Weights of a small GPT-style language model, trained from scratch on English Wikipedia: 4 heads of 32, no biases in attention or MLP.
Each number is 128 + 32 x the weight over its row's rms, rounded and kept within 0 to 255. Layers, rows and columns count from 0. Numbers have three digits each. The size before them is the row's rms in percent of the matrix's.

# layer 4 MLP down (transposed), 320x128, rms 0.177, rows 292-319, columns 0-127
104:133130089102129121137130128173118118109103148086137127159098116111159104125062109109143145157076139247076149134087041142139158138120120146142130153129058047153109116168135101104107108170099150098062113181097144125136125114146121145128100095154147059179082155137095163107102124101173085159129165115148125100073111151133100094157184073145118132185169138147101095151123151138068151111114
097:157106168100157081047124098103128111145092122081151090133113116093175104137138113124131123127091176156208085106148165098168103138154176163149124149105083116129101185124175096148134106179190129142114145132076110102174161100103102139113113068072113147194130135128102085153138116098164178077164079122201127122145159171157110103138198145130111157190123113189140145157121116123166106111111
096:066105108161105133159150088143157120174160134146160101156137110098132174111124121140076124188112134099155071097147097089103172061150165144098177156145108140155056153109076148163108069170159133136100156135120154147084153144123139149143129112161119150124130092102123046096192079055117155141105146172130088187151144148111118104129144117167095144108086082207135134143139128122167194083140
093:132133095166175143125140124171118130134075066151167064108144121151148114095124106122096154128116141173167149144144171123094145153136069200156135143149106079102200116146128142117135122162126116131175172210152152148126126126110163156106184145150107108155159144113138143099136132147125100167230154132127120172191133093104137146176143140127077127041108096133111062206105180125119078124137
103:120206074134116087115099157099115143119134122163201122080116128094189109166150130105149135134112155123132139057063148097157143149153153165099134138124136084131103155065102123127105140201072133149132132141140129091121150098096100096099175060099117134028096046107124101151114140113148157157108127159100145168148105138138121107135141071132090155171093156160172110179128150109171139124064
102:121139197132071129148125108189092134103101119162097107143148122124130086170130148161152079138106163084172169113159125150134129073157149100167131140170128095090209113112150108219197136117149139079104164145169118120129113153128134127095130150132150150192200134107193111075109108145127154107138135148122147153174167104159081139194117094093088056125156105080140160088099095103128127161154
099:136135141113096105099177154136113131133134158161101102122199143127131192074173163146166174109126149130110080123086135138120152118095124091180095111123128095131102154050218112115102113193098159179117138143107112092118146103168103110134143191092173190128136144048153154114116091153152101127103141175133130173140131054112067136147075091132185096137110142145122155107074099123120135081087
096:128150176156091137165207103140125185091151133153079150115144173129166209181140108096131119109154133141137083143193095188122116099117093071139132127172122131083085141135125144137138135134140156117117185124151117134158133146145139124183167089132106134172202146105111150105100143143099164128175111122117111141099071162146098114134106218124167184137102076156076211074160135102139145126108
096:142166089168108079133133109097192149138148060132146133142147099162153115084088174077083195197097162103129126138078082134112121119130078044124118158123158150169142130127114110124132162109113132119157089163148126083173099106152092098140118171134189174184136063097126136091084173118150091160107101147119139141128163057099166147156083142083100071124147121147135111129153136129105087189100
109:119117140089115139114108075172131134163140139155108118107083104103083122154121149138146118110157165133149136138094199143150118163135113091140139187144119170123085123142134141112064118120107113110126076134090113130128115080126163130101121167103087163255130119121130130137120116124094120208102121131086121101116142109138138194152113083150140142140122104163120092198102106138155119128094
091:082102088154139047088125155098187176157103162120123116128082175129145132083112127126112092168150074174142167127174120114092161103130208144145191165109108165150076154100133138075124082168168081084168154150093125140139151084184144118112129157103149135125139110139152060124128107174113127151136118165091102115087083089145130140082125102189061090141138109168136100108120131134119163170072
092:133143148155108117112125098115094146094137155113103129134131117136124147105146102160101130127176149135139123132154101150140123110108154095132160143113184155106236131098140133123197152132146163129150089129129121144126161122148123132131118171127131146000128135146139148126134129145122126231118125115141151104149124168100112106121129132146151146105134106145135129148160106126148148138151
098:193130065091144116148124105144174082110070156138127091176128125170110155092112077159119085082123138161158166140071109122106108177087138090099168171131127122144079107142108136107101096155157149114138106075180106073123127138139119139119142145144165115073113128114176107150115248094137103163083142128075123114124034163123144082157119148103096152085119137121199166140154121101145123102136
111:113104102157117160127186203197153127160176134153104104143142139137173201126101135136066139093117103145133165123130120115195208078125111125055120162150105164180146148147123110102110145102057122162093164114135183091113121155134133156139123130164113119106099153101084156140102179118175146115168175095120120084197156106102137175127177080132144106141102141062147159131162145141170160161106
102:131109118121146085129127134149167184140136112182117129083151093164107171157155137078158113106133176084089126092086161184119145179180158080097113123140170121121111142072188199099106162146118106113111134080163084135133116107141123147160145101160136132069085140108091211162111187108166135155149147191075137130126107110145162145097133049180142173083103115120164154099118159146086167105148
095:124125171080046198155144121171160155124074161175109153143155133148165191102157121124099103046162047166101165129076080172142089180141139136167130127107118154053104170158168139146114139129096110160171188123116151117131160092128131156148103108146069149153132144141104133108168099074163111070118162140094135172179129089132111106139157138171121090136153124145118089086132095115123133115144
087:141137172133138171113105171097155144129107087183108074167164069116128162109109146118123168138159136100149131149133119127149120095088126090110105147142107112158094082155101136131104124207173172135114133079163047109159098110127058145084096100120157149026106124176096043110166131147173145130136082202097088108180145143127136103169104079150166156094133144145131131128174108158158113128117
101:084127175098119142151143132143160144107156085115143197204107145087158129200137123119105153142123093168121094103150133152118170122119109166116108186107110136114196125163062135162066112089109137156153129173181164130067176115140165131163166199131112114097062116137127180115133089128127120154121136134103114067161095161103153149063133087096132139082154123188129195157098125123158155117176
092:137060122117120079119149163143149085116136122142102118077134120136148093145074148081129135099087097154086114082165165192168142117104159180114128072145075099188080110070160102115185103155103109168086156136139108112140111137090184137133144097136082092214108140128129165094123178055158161083105090136158136118104133106089130081131134183151115139131108097133085133148133162113119065139193
105:129097136193142139168194100155047165105094176145087126163144076147132111088095149148107073145103198125113158175116105134102108132097130121084116103123078137100126135127175122111105140114123161149106127116161122161180108151060058138150100196106127158091103083145159144185181164130111173146129099191143121135140144116088154073088153128147176130091099152184076159088168112139137127095145
096:087123128094129126158102153137105127181140147170170146162159084119151152135139123125144112111071132148171150109175099175094122106208116130105165143139178115098125144163215089127112151154121094138066103135121162088114091150147147098123218146105114129174143142113121148138062123056096187078106114072127152086143131159092134188143149168099192166134167141169111080115114122188131110106163
100:123117099186126124157149128072118185096177073149086085148200121143158127102128126193110106115139128139177145108115114137077083123165120097140194132192119139093127164127121078157103166136073091108098165067087141085134106109099111149140165136157145120070143107097125200156152124103135138176154170197069092160120125106181140135179120097125207132116137099125094168148131141108103136133086
101:101099102116127135134161038124165132114117129112171166097116151157047151098086165067127193090142097108073098137086116099142135124159099078078103136139116083103128164117096112126085149064118125145120137115065131115157138130096140174167110144103046097090139130135120137164121103144119120070118149132138111114067074123136188118101072170122185134129153093088147174100166091168124072145102
099:134148157128157140139101128119120102087112128212148099085150135086127146057102093125109168145090132145118175102102123138088179116158117198187076112126136103133109164101132139125130159153115154127139104113120158139111075162135069185075108112153068194111139129161166128141075138128123126179090131167124119159190159138191156120120114177105141138125142072153145204136060134105115072186174
105:143172143123149133087093175136100111089122147130095091203062145055162171141100120105153148072134123127145090176126119113100082099165123144108183150115140162149118091122127172083171174116143186119152140181116126192135147102136106039131102138084125092151120133110153176087135162106120146124132135104127123078082128080103102090093164076159145141163126160112057133146166174165084178118164
099:124163067171052138149141183175092046162118121136133147146148058190138075145133178133136080101151117124111125149116134121079138080138114058140177159092184142156154090121159081070162145102110189159153102106118074146140114143157135106142105111166166139144137146131109074132127084148118146118139114116162129132108048137118104122141122075062127102160094188145089114105129139141156147146078
102:115127129185136136118083094149102075098198117176159082115170122117130103117161098149063120118100132129119161052088065132135153140146150102119089142050092167118097149151192112172151053081124144086124103095101111127195157146123118107198134129130135121104130121130166085098170129141100142137119125080174081188099146091111093132147112127121115111177131171153116104197149116126137204132121
102:135131106148163095122144136119117101160091094115162166119075115095118128087115156088142107109107117097149128101063210076140161169112091160142119081088097170116126135093111133122108152136100119109124115116151167124097123116119101146090130118138157120070134111081029159108051134180083149218110164161161129113160143099133146124105080121168092146175138130161037150123161126080089089074119
# layer 4 MLP gate, 320x128, rms 0.187, rows 293-319, columns 0-127
098:100103120112100152129090151185101065161152133125122141162092128167139182142088171158089140106124140129161139091152122101045132114179200155153196146019083140088088099107131132119120123149112136156147109147142098095121133128120076134075092104100150109123119118155098147126093174090115154142122218109174073154086147095180137157101095123113137088145134084091148141091106141116081153177116
094:161135098125144125111095145087133159098095085137094124063148123124108116051132162096183178124101155134095148057108155086136115105154145155150094112118102114185148111031147111110132116132114117055091104074132115113085142192137095140099087160071159173079134153066122127125165117171148128103102121090135143062102198147124146126099135118141066166136167134151162104122166089154140135094172
095:141152146083152175142059124165222111110133115143106142126084171114112076145151104123184160179190134110175157164118061044137128117141117136097130121140120103159135100115143146129137128178095102177139154146092148118133190042086135082137121150083124120109157097110143066099111102097153115160119109133132119138107124112165078166167101103193087150121081142105174161136106105109081139073131
103:130111086137138135103124153114165135086110117162129095099131069127140063111165205079145136157122127078144166105117118176163163123188131155070119143114110148161144155101107107103152089228103067114110123132163133148132168144086094106079102125114130163139056054119132103185099122114128153110111106181137124094081180088186165114141170113206108162159165143127165095171139137123118129116135
104:136110089056124111149118078159079156133079156123105123123102110151085140149082143081113094182108161188157169070116100130109098069132138157141131143126097197114156107131098092165144132135113088092197138133115190078148122166156145074096173092140117122150151100170099101109090162242110149172097146105180113156157119102128130100140130105149072092104151109130069122103153143135115095113110
096:160141120132179163128118138098137099113183127127135171126181118065147132110108122055153144095128105132090077079178133137056170063126139124080106107146138161128132131120134148142134116079124123098154121113134118217187096123152178111120154067098105103136136155081124089138161103156168081173080130157109136105157120129191160134117101088111087065133103124155110104097107133188089151085214
101:111116147130135123177140162101152141160091133086119110081101102080122095112063137140159129216114153061130122100183066114117137105181085069129144105107122148084135081127166122147152114097124148150139133161125158129120058100167097178122143116173043041129079147118120100119115131153132096150175187088117125161148171088087121118088154131072112161113112110184139128130129129155085151172164
095:143099142099069108119061095093113124065118135146088160108163135133155178089129084171117113095139086131142153154112082090114114117132141140129146153097115136071133096116107153220111082124108129154085211123101124111103097186083114102106124134152098136064121083096107132163137146145071094182082153136123083048114136092138118187125139060108161083111127154125121140125120105138098146054168
107:082141096145111097150096103113178143102151146137111122153116152065152111061033127152149163122130095114129151138122110131088157146151150150108203159162152161173137104088126114105132080196122098118157143051106061089120138125151142137111116126116169159123166125118137098139120093103122136131060133060093138084140173151132109172046140063146125121096133097182153139086168107122125180139192
091:088138151112149109127020127102164165098145174163115102112125160193148143077114174119123151158132148156144070128099120106098150084108108125094095133167150150082126140114065113092128130113124082173083096076100151153120072124110103147150166131070117193117118124093125140174156105117214108135130119074177127124151139130122192100133184136080140186119120163154118168161136143053112158140140
100:143093084144119117140111069086135145156101133149148153134154082059136126085160126120166193133100150168119171052146179139143122116142109143130118109221144133233085100164101140120103130092137089123140190125090133144126095115157091142061113091165121126167088098160091154164130198161135106099090146099178127126117149145186165123101143063156138171140148118113124113121130190143160143136110
100:060065171204102132112045077112148151079125066124148103130095148134131074144128138121101139132152183157108118146136127180109122089115186138142127157129127190179139212084125151115166118112147142128153163133092182099127165138137123116118083098183137066133081149180157150148119109122089080146140103115101163092125153124180111137107074129155150150125152101176148108095093091106101190104124
104:113127086157131130176115151117082118150134155145117138124158118133109196087163144144160134139096085165098154105155126138139116129045126117145137121142126170170142127101146194116131101135087104113077139082162142136165196148024147110150090108157152014114084132154121145136121120143177059117121155136140141062163171089139167118087113123176138187132077148096127103159103155152141178098145
107:078115121127119103094100133057166102141117144142177058132148110096072117137114142102131185131164130145186154143088122181115205126155138136081083070078126175155100094136128114186145084133108078146164125094133132059127138120192090122124170081118131153139154115188128114127144156132180088136113152183145144165134153111176134144145111074149084164130055117099156133164077162136173128142099
101:098183190128150151148176138127103168093118108122102095114152080191117111074125112101139100066151167129179154084097100147101133121138100122113146133112129141077122107166106108142150109208120174134117150100116084103127149165143100155114180047117114108100075144113079133108121100098111112092096180112156093192130092111127157182106191120168085114144169137104135097127172079176140093130211
093:145161115191102165094139162083166136101091106134095142152103145147118111097065061143107107128117072074096106095163137176052127107116136105126117175211125168149150073162108097092159185170184151159125170127094137159130155126141064159155069133125150159125153131125089039143102126092111132168084135146091081142114134149145076100135128110141109181133080136103103116172140169124149107117141
095:068120140192174105080118094168047178156115087097112138133115073158135197068108150143150177108116105130164095084096101090139109148134091145164135129184111127109146166115124133101069107148158118071133075124112176171167142068109160097103066121115105107069145147140142108158104124111134110110107131109098061137140181109167121083103097119166085119055115100189120127137130161140122126105108
097:067117123188103158117132152156120121136178126153135062109118102107116138134159114114227075146115143106183117118131152129139149154131087107166110129150158171113088167138060139124139145119107099065109202161100144154133175139151097139104108085163183111116154131152159138146110102095132129186154237079150105100137129135107132166176141115113117128112175153130136191167126177159186175100091
104:094131154168168079170063112099157156148147119117143083131122143094155195127159145095114108168120183123143160110170071177123120171092141145135129134103084153185114135137150144120179159094155122131159127123058079154200130124137151098132142093113172115122089136126132132050142154158106102190106102127136165177168157070090122112067115079153101177095167108091105054123072097130130118125147
100:167134071089118144125122125032072129092160183120181089131145144091160161090127170087142190075130145154040132127139112105047136141113134176140151185112110171172138116115132116114132041187167135122145091111091116117144095177130083101122148100157165065147082153137113118160141100119163133134139108179155156112118087126173163093129167137121115137128125127105129081165149117110115174142160
101:128148126102127164157096146143099114101142128098098172156160061197147137127138123155164131084148099099181169123146086115131172073103186094072148134153103140137141109126096127095131125081082088124150109092127105141085102134131133144131137094100165115144122059105215101204125113171120119126169147121099116074195133115171167113132119117166078085084119086182105076112115136108117142057197
100:084131149174145121140096128106116120142136148251138105174192107167204135111090176130188120147130164121160148187144076098127060180137109134122127109134141151103159165126138114152115128129123135104084141110117064164149144125177106176134086150179111103104165146156158108124139118053116124151074172157079103111117189181137142165099151114164155112134141142096157185087157145107154139098110
104:158116090121131133132133180178115163137093167123113100102090170169178137086101156134145168185118137222159139088120093099110164094089110161128136112116153175153083123156114114135123058125116131107111119135103154167090116181142113181171090100154178143111121116138153094133160076113184148167116158105127061152129088117158108126138172134086127104102143118202091225170151097106131165079157
100:115125130088057159117094111064150172172135138175126114117107184125126175105131160138117128139168105023133133096155133162194215057147171107081125076134120116154110098096125169083096169113154098108141093120123113095158102095156134160102143164095097084124141121147103084107086139146133164147095125080142080097151119126156148167099108106102148127183153079187120116131137143158100133190097
095:144189042139111139119100183130129095113125137105107071154117194150106091090135148076105152179132157151084183106115078155101164106154110136104122117176164158185102106146175078094135068072121111139075147131110140117116174132104084120158151040169104097103142087166116075106136129105120119177111135121077192159101108130134141149113133102074163123073086169125109143128157174125123145140143
097:121089081118082162153100091056105127145071144079144101122032138116152106132141108125155157128144101142129108136113129185165194135101077137181146136139121123129111140063148186194077143168127080124109146160121128083087111190136140189128083109104127083142128094148122129125101118094135144132152159208152126185074162133140138125122073124075089138085084114141115146146083105164131176126159
108:049153110083188121140129139106157122122093167106132134089138115083098087125122096119109131138146125011078096106179099160158125066136120149066107115116124158141092131111049103188102096141087085072066087104112145088097128138130121144127118181120126140125116145095096113128111154125137104163148193152076139110136155114209152130147108133112129127124167136109133110097095100104136225122118
# layer 4 MLP up, 320x128, rms 0.18, rows 293-319, columns 0-127
101:118153131122145092135137191106143136112038161118148108049087146156136122137129184142137064114107128197131178130136159142145109102129108083062097107236150158171120130158165104131147113099144090152116105172094205127094118094168157206172124130097081141131101137102122148069136142149084107161142150147145143108183128130133115113154170095119103120100136075099109115134146154083112125169166
091:151122136233128103140142093187124158187140141127132112186072168112160152152103138137128159149134189211134124132087126158088137175121161103071181095146139139121151226136097118161112172140128129114081145120120099164099119119153148121164104124138131124118051126159075164110145111110052164152098168181146087162096093115139120157143087138126166084137116117115093110163164142161149135113088
089:141152092121128127110102147078091173080103196098142087081153150152153100140199147081093128097186152120084142154158139107103097170163111146125131119220096175156154096142116069119140149186163183128112113134112070087115160151140091139192168127159173086112123116127093116093116153080151138167106134198096100080130095130154109119119101091199120117111110107117182075140135102105096130116139
105:098150104173070079132084093112121186102114124171188106124198119134120131152096134102127114159158112146187082061086115136200086137121137100124218100172167103126101136138140157129146172096117185110140100168163089118124111146084147106123124114158098075104123141131124183122104177115143095116128182089167148097103162161106150198087108128087133108103066101159113093100145139178138160161131
107:111148117126151096105134128144140131104150189047058097084117129128120154181136172146137084111146149077139156139089102118140128078151142165113093096144120103123113167091149117192157163103139121136163140131132143143149092124146138141125086174109163126122196170131116140096127124186066123139132182089104119175129110203126129105082052077207144181154177088146137143074079096130153149083088
097:096129163094148072085156175104109137168176141184174175126177097129161154097077129159135127101121065112118095111131130089140188122110136160039121086161152169125090191096145106143116163112111158092136123092112136173146116040126192166074087100084118135113159138120156166151157101084121115088103183130103124096128093087176116131103122129104126110130080131130085137091127174075129173129133
094:161106138150125082119103138072092097189149152168127150115192143123101080130179122082156093117075164130139110139177095100163146144150048154135130122122094164090136076140112093059088130120103147158114121140111076103133110162138128145111134093150146049141130036086103112108115197150105117142198185106139059135122187111126101134153117064063147115126128146111106111136106106114103150119143
096:172070150135177139171097135147110117140135077081072147185144113171133160162135114148121177167127115166095106107063146119106132189111170138113135090101114158104157069103102129122110147167110115131167123099169081150100131152160087103060116164147183151132227111172132125136205118153131122115160169121102140093132088093117119158164168127121088136119107097102161138161128182197127118106061
102:119188125141108117107183110141165120125154107143092074153113136029137170119040143111151114131126099095151144197122143117162174115118131157144167159145101190149127127180138119115113097100095135128109131039117047095162109100149168145131075141118131171130163158107145109105164047150120097168103127082118119114164148121133080152100124059125125159143122101195119162159135093135136177129167
094:123140137135123116113229093125078127172153107089092091120140078108177176115097049150149130134091101087092159109133133089175087147128110129187157127076152102198143063151160171123122128123103173133176139167082144117148117097148151099134158113113139127124103181174163104112096076162042134088131094137125089160099086148171108084128116144163095087169153099123112105142162155160158123104141
103:169164136085176099130162123083155164136118132094130139100117144177159121173091144061110081163135142140132090126131093102125113138097114195115139144162124138085156135138148092086156133162100131116156044147124103118134137125159163159159129150106128086104132187153128098091142140102112159187161126115099145166127152146063128090133057200046154051160117144201099187108142065132101116146125
097:105135097029185145139068152098157064167141123158099131083156124185068184104084186088118124082092165120132128176069128085160180112112119155100083116108128036141127104108068130138133130118118105145102123115109125143095123096129180178155141117110084148105119128060090168157123092141113136118125118085112128160165157121167065125142110131140115116128124199175117169129139140114155126098146
112:100090133151139149134177093135143072093131167185126077184163100146175149160089136149138194124114164164114137164175110143131084125165058107126193113136111156098086116138137148151095192166130083099119169201092156111146118146117145144114140118119138067098107104155221128147126109113110187138078164160182091121107158187169098136145088096131109187126159120141126130142131142162135115067131
101:135121118139152127125131115126101102069157109157170137174147084175121126096120136156114133160061127061130114100149129124148101165147116046121185130160155109089162114174079173130110160197134088094159058165153146119166128126103182112131131177153154105113112082189106137187105150133203184160094124112078086086167139168096121110095103152140154145157179148161135121163118085163167096153104
095:178111122083131083093157087140118139106147236161170145160170113135146144103158122013158089102155106167144078045088109161193128114117083095143144127099135150135151105135151125128107120127124130143137125161139082122066110143126097099101103083072178149105090084063136135141159122171134128148103105166149151100164119144127132107168163161147089066104153150105137082110174094133109116110127
093:187131152119112086167191113171107114123110132098119140125146212085141151080196149130120136101098126123151088149091160108164130161112123137123182105106104146126150181102117077137141121104103134136132115155117125108076135183118150113129170185206038106171117115082130154157108150104112183105068173065161133132161125158181141146092137144134147074158163084092161121123108071084139159096160
097:179074123150149094127096182183127111133120139154134065143163114143156125047079108081143112191174142160119106164159121130109195143150113097150098152097153158147074121093101148162129096101129159099158117159123140070046143135137120189141191069167147172150140112119082175112062105132110120084139183152173135109177090144143075087190127105129159142149111137119123141151113128157106120119150
098:100130209154109191126083120142103137138171132104137160126162096116126145147132096071155081202151147123153093138146167099093151107125070109126135136115160171121133156115124146143140111118121105114165085148145142178123096107146047093102110082129148152155148109134152187168084093157139137132165135165147114074084147142095112211186177100087129175142157150153157119157120161169169207188093
109:138072070140135143170148146144050129217094154135042092047157092113105116117127088160140140123103092143130130089069155122147124136072149181143135094122092054128122121137157130147093148128113106160124151081147114123141146157118102121109083151146117116146110141161115131154204124164125179100137089134145146152060126134099133128157128138168179171166159139102130177212151074139147135122087
100:120139102095159173185082151101078157131153119158177112098151133094046141130156182087189124158161101169087166190165119144132140080110132134098119185088095125146139101105096104089139104108158114177086095170148106168131120141174123160171123123124122138133131140088118099132107135113124159115114112127141141095194105116154061123140205151116106136095156146129131037146145156053081177150172
099:072155124074125190136065053131092075183099178107123086114134116170119095143081143144139110157133129108110117121170122139147121152108128111107125136112137130145144185070131107088100111159107133081129114166131170106095138165087155092102157155150115123153144141136185123078087098119106119129126120146173107135161079026134161098187072135121092121150122124167174101123168176057186118151185
099:140109081159108084141106099123076129091160159124139048186133158139113148137084168145202153161166180169138123150087144114139091170188109170173156123166157171098128146077092095148117153148094131116180119107147109142183123154110133166171084160137130104141194172122151122127100145112123164110178153204159127111097161129128174134065093152176112150086114102116060129119108101145099117153079
099:130130097140135090147109086139182156115088134075108183110155147199143104101137104080108075114182145136165128085128171142107116076162118137147096113142071148172149123106147163141127137087112102000079125115139117109075149154126153121150122135139100074127139176117063128112132161145119145164089157125135111082107113166093133131115141107104123122162130118061174147150105076124105112132150
103:081146102171080139118136089116116108106141104130188064086120128105145139165142156153135084115110160166114138130133127157171192103065151137151167139097119135118089190163144106153145123169123125206028142092104137114134097090109169150190130158133187172147103152136058096129112185105153086118153062129081140132116116144151103178159080131106099152132097088132163072158150089151100124121134
102:115182149141161155098114149213110167105169165133089092151155090123166158146105117125113142161170118064124187119034126140135157134192179114086079187149143135193090124138136113073167139108115114158153099177159129126123102118119111071100115065121140114129156124126122114116118055156049124142145126155133186164144117101169133120144165143084144153136102162139095140107106168159184158155161
101:124140155103135146117170115153113112110106070170157154093121122174068056183162083081140142162146137104154144150123141169154142149201063098147111109186129109080134152094129034101152159174130119049112125113135184092121110081107132163141140129119153154126194124120110111147107122170127115130080091145104178086135100111102144100156088130084078128160130107198142134082140130197126158107139
102:097135122187120144146104134072149091092094192181128085159156137095154159122091068171170143164167074146119128140149116060213146186136131101124166101130129104068123134154137106173093139140135146110055131142131107131082135098146122146118129176132107112118080119085133151086071145106145152113142146098128110120107196090104117242122068111131146124102131140162120110131075136129075096154126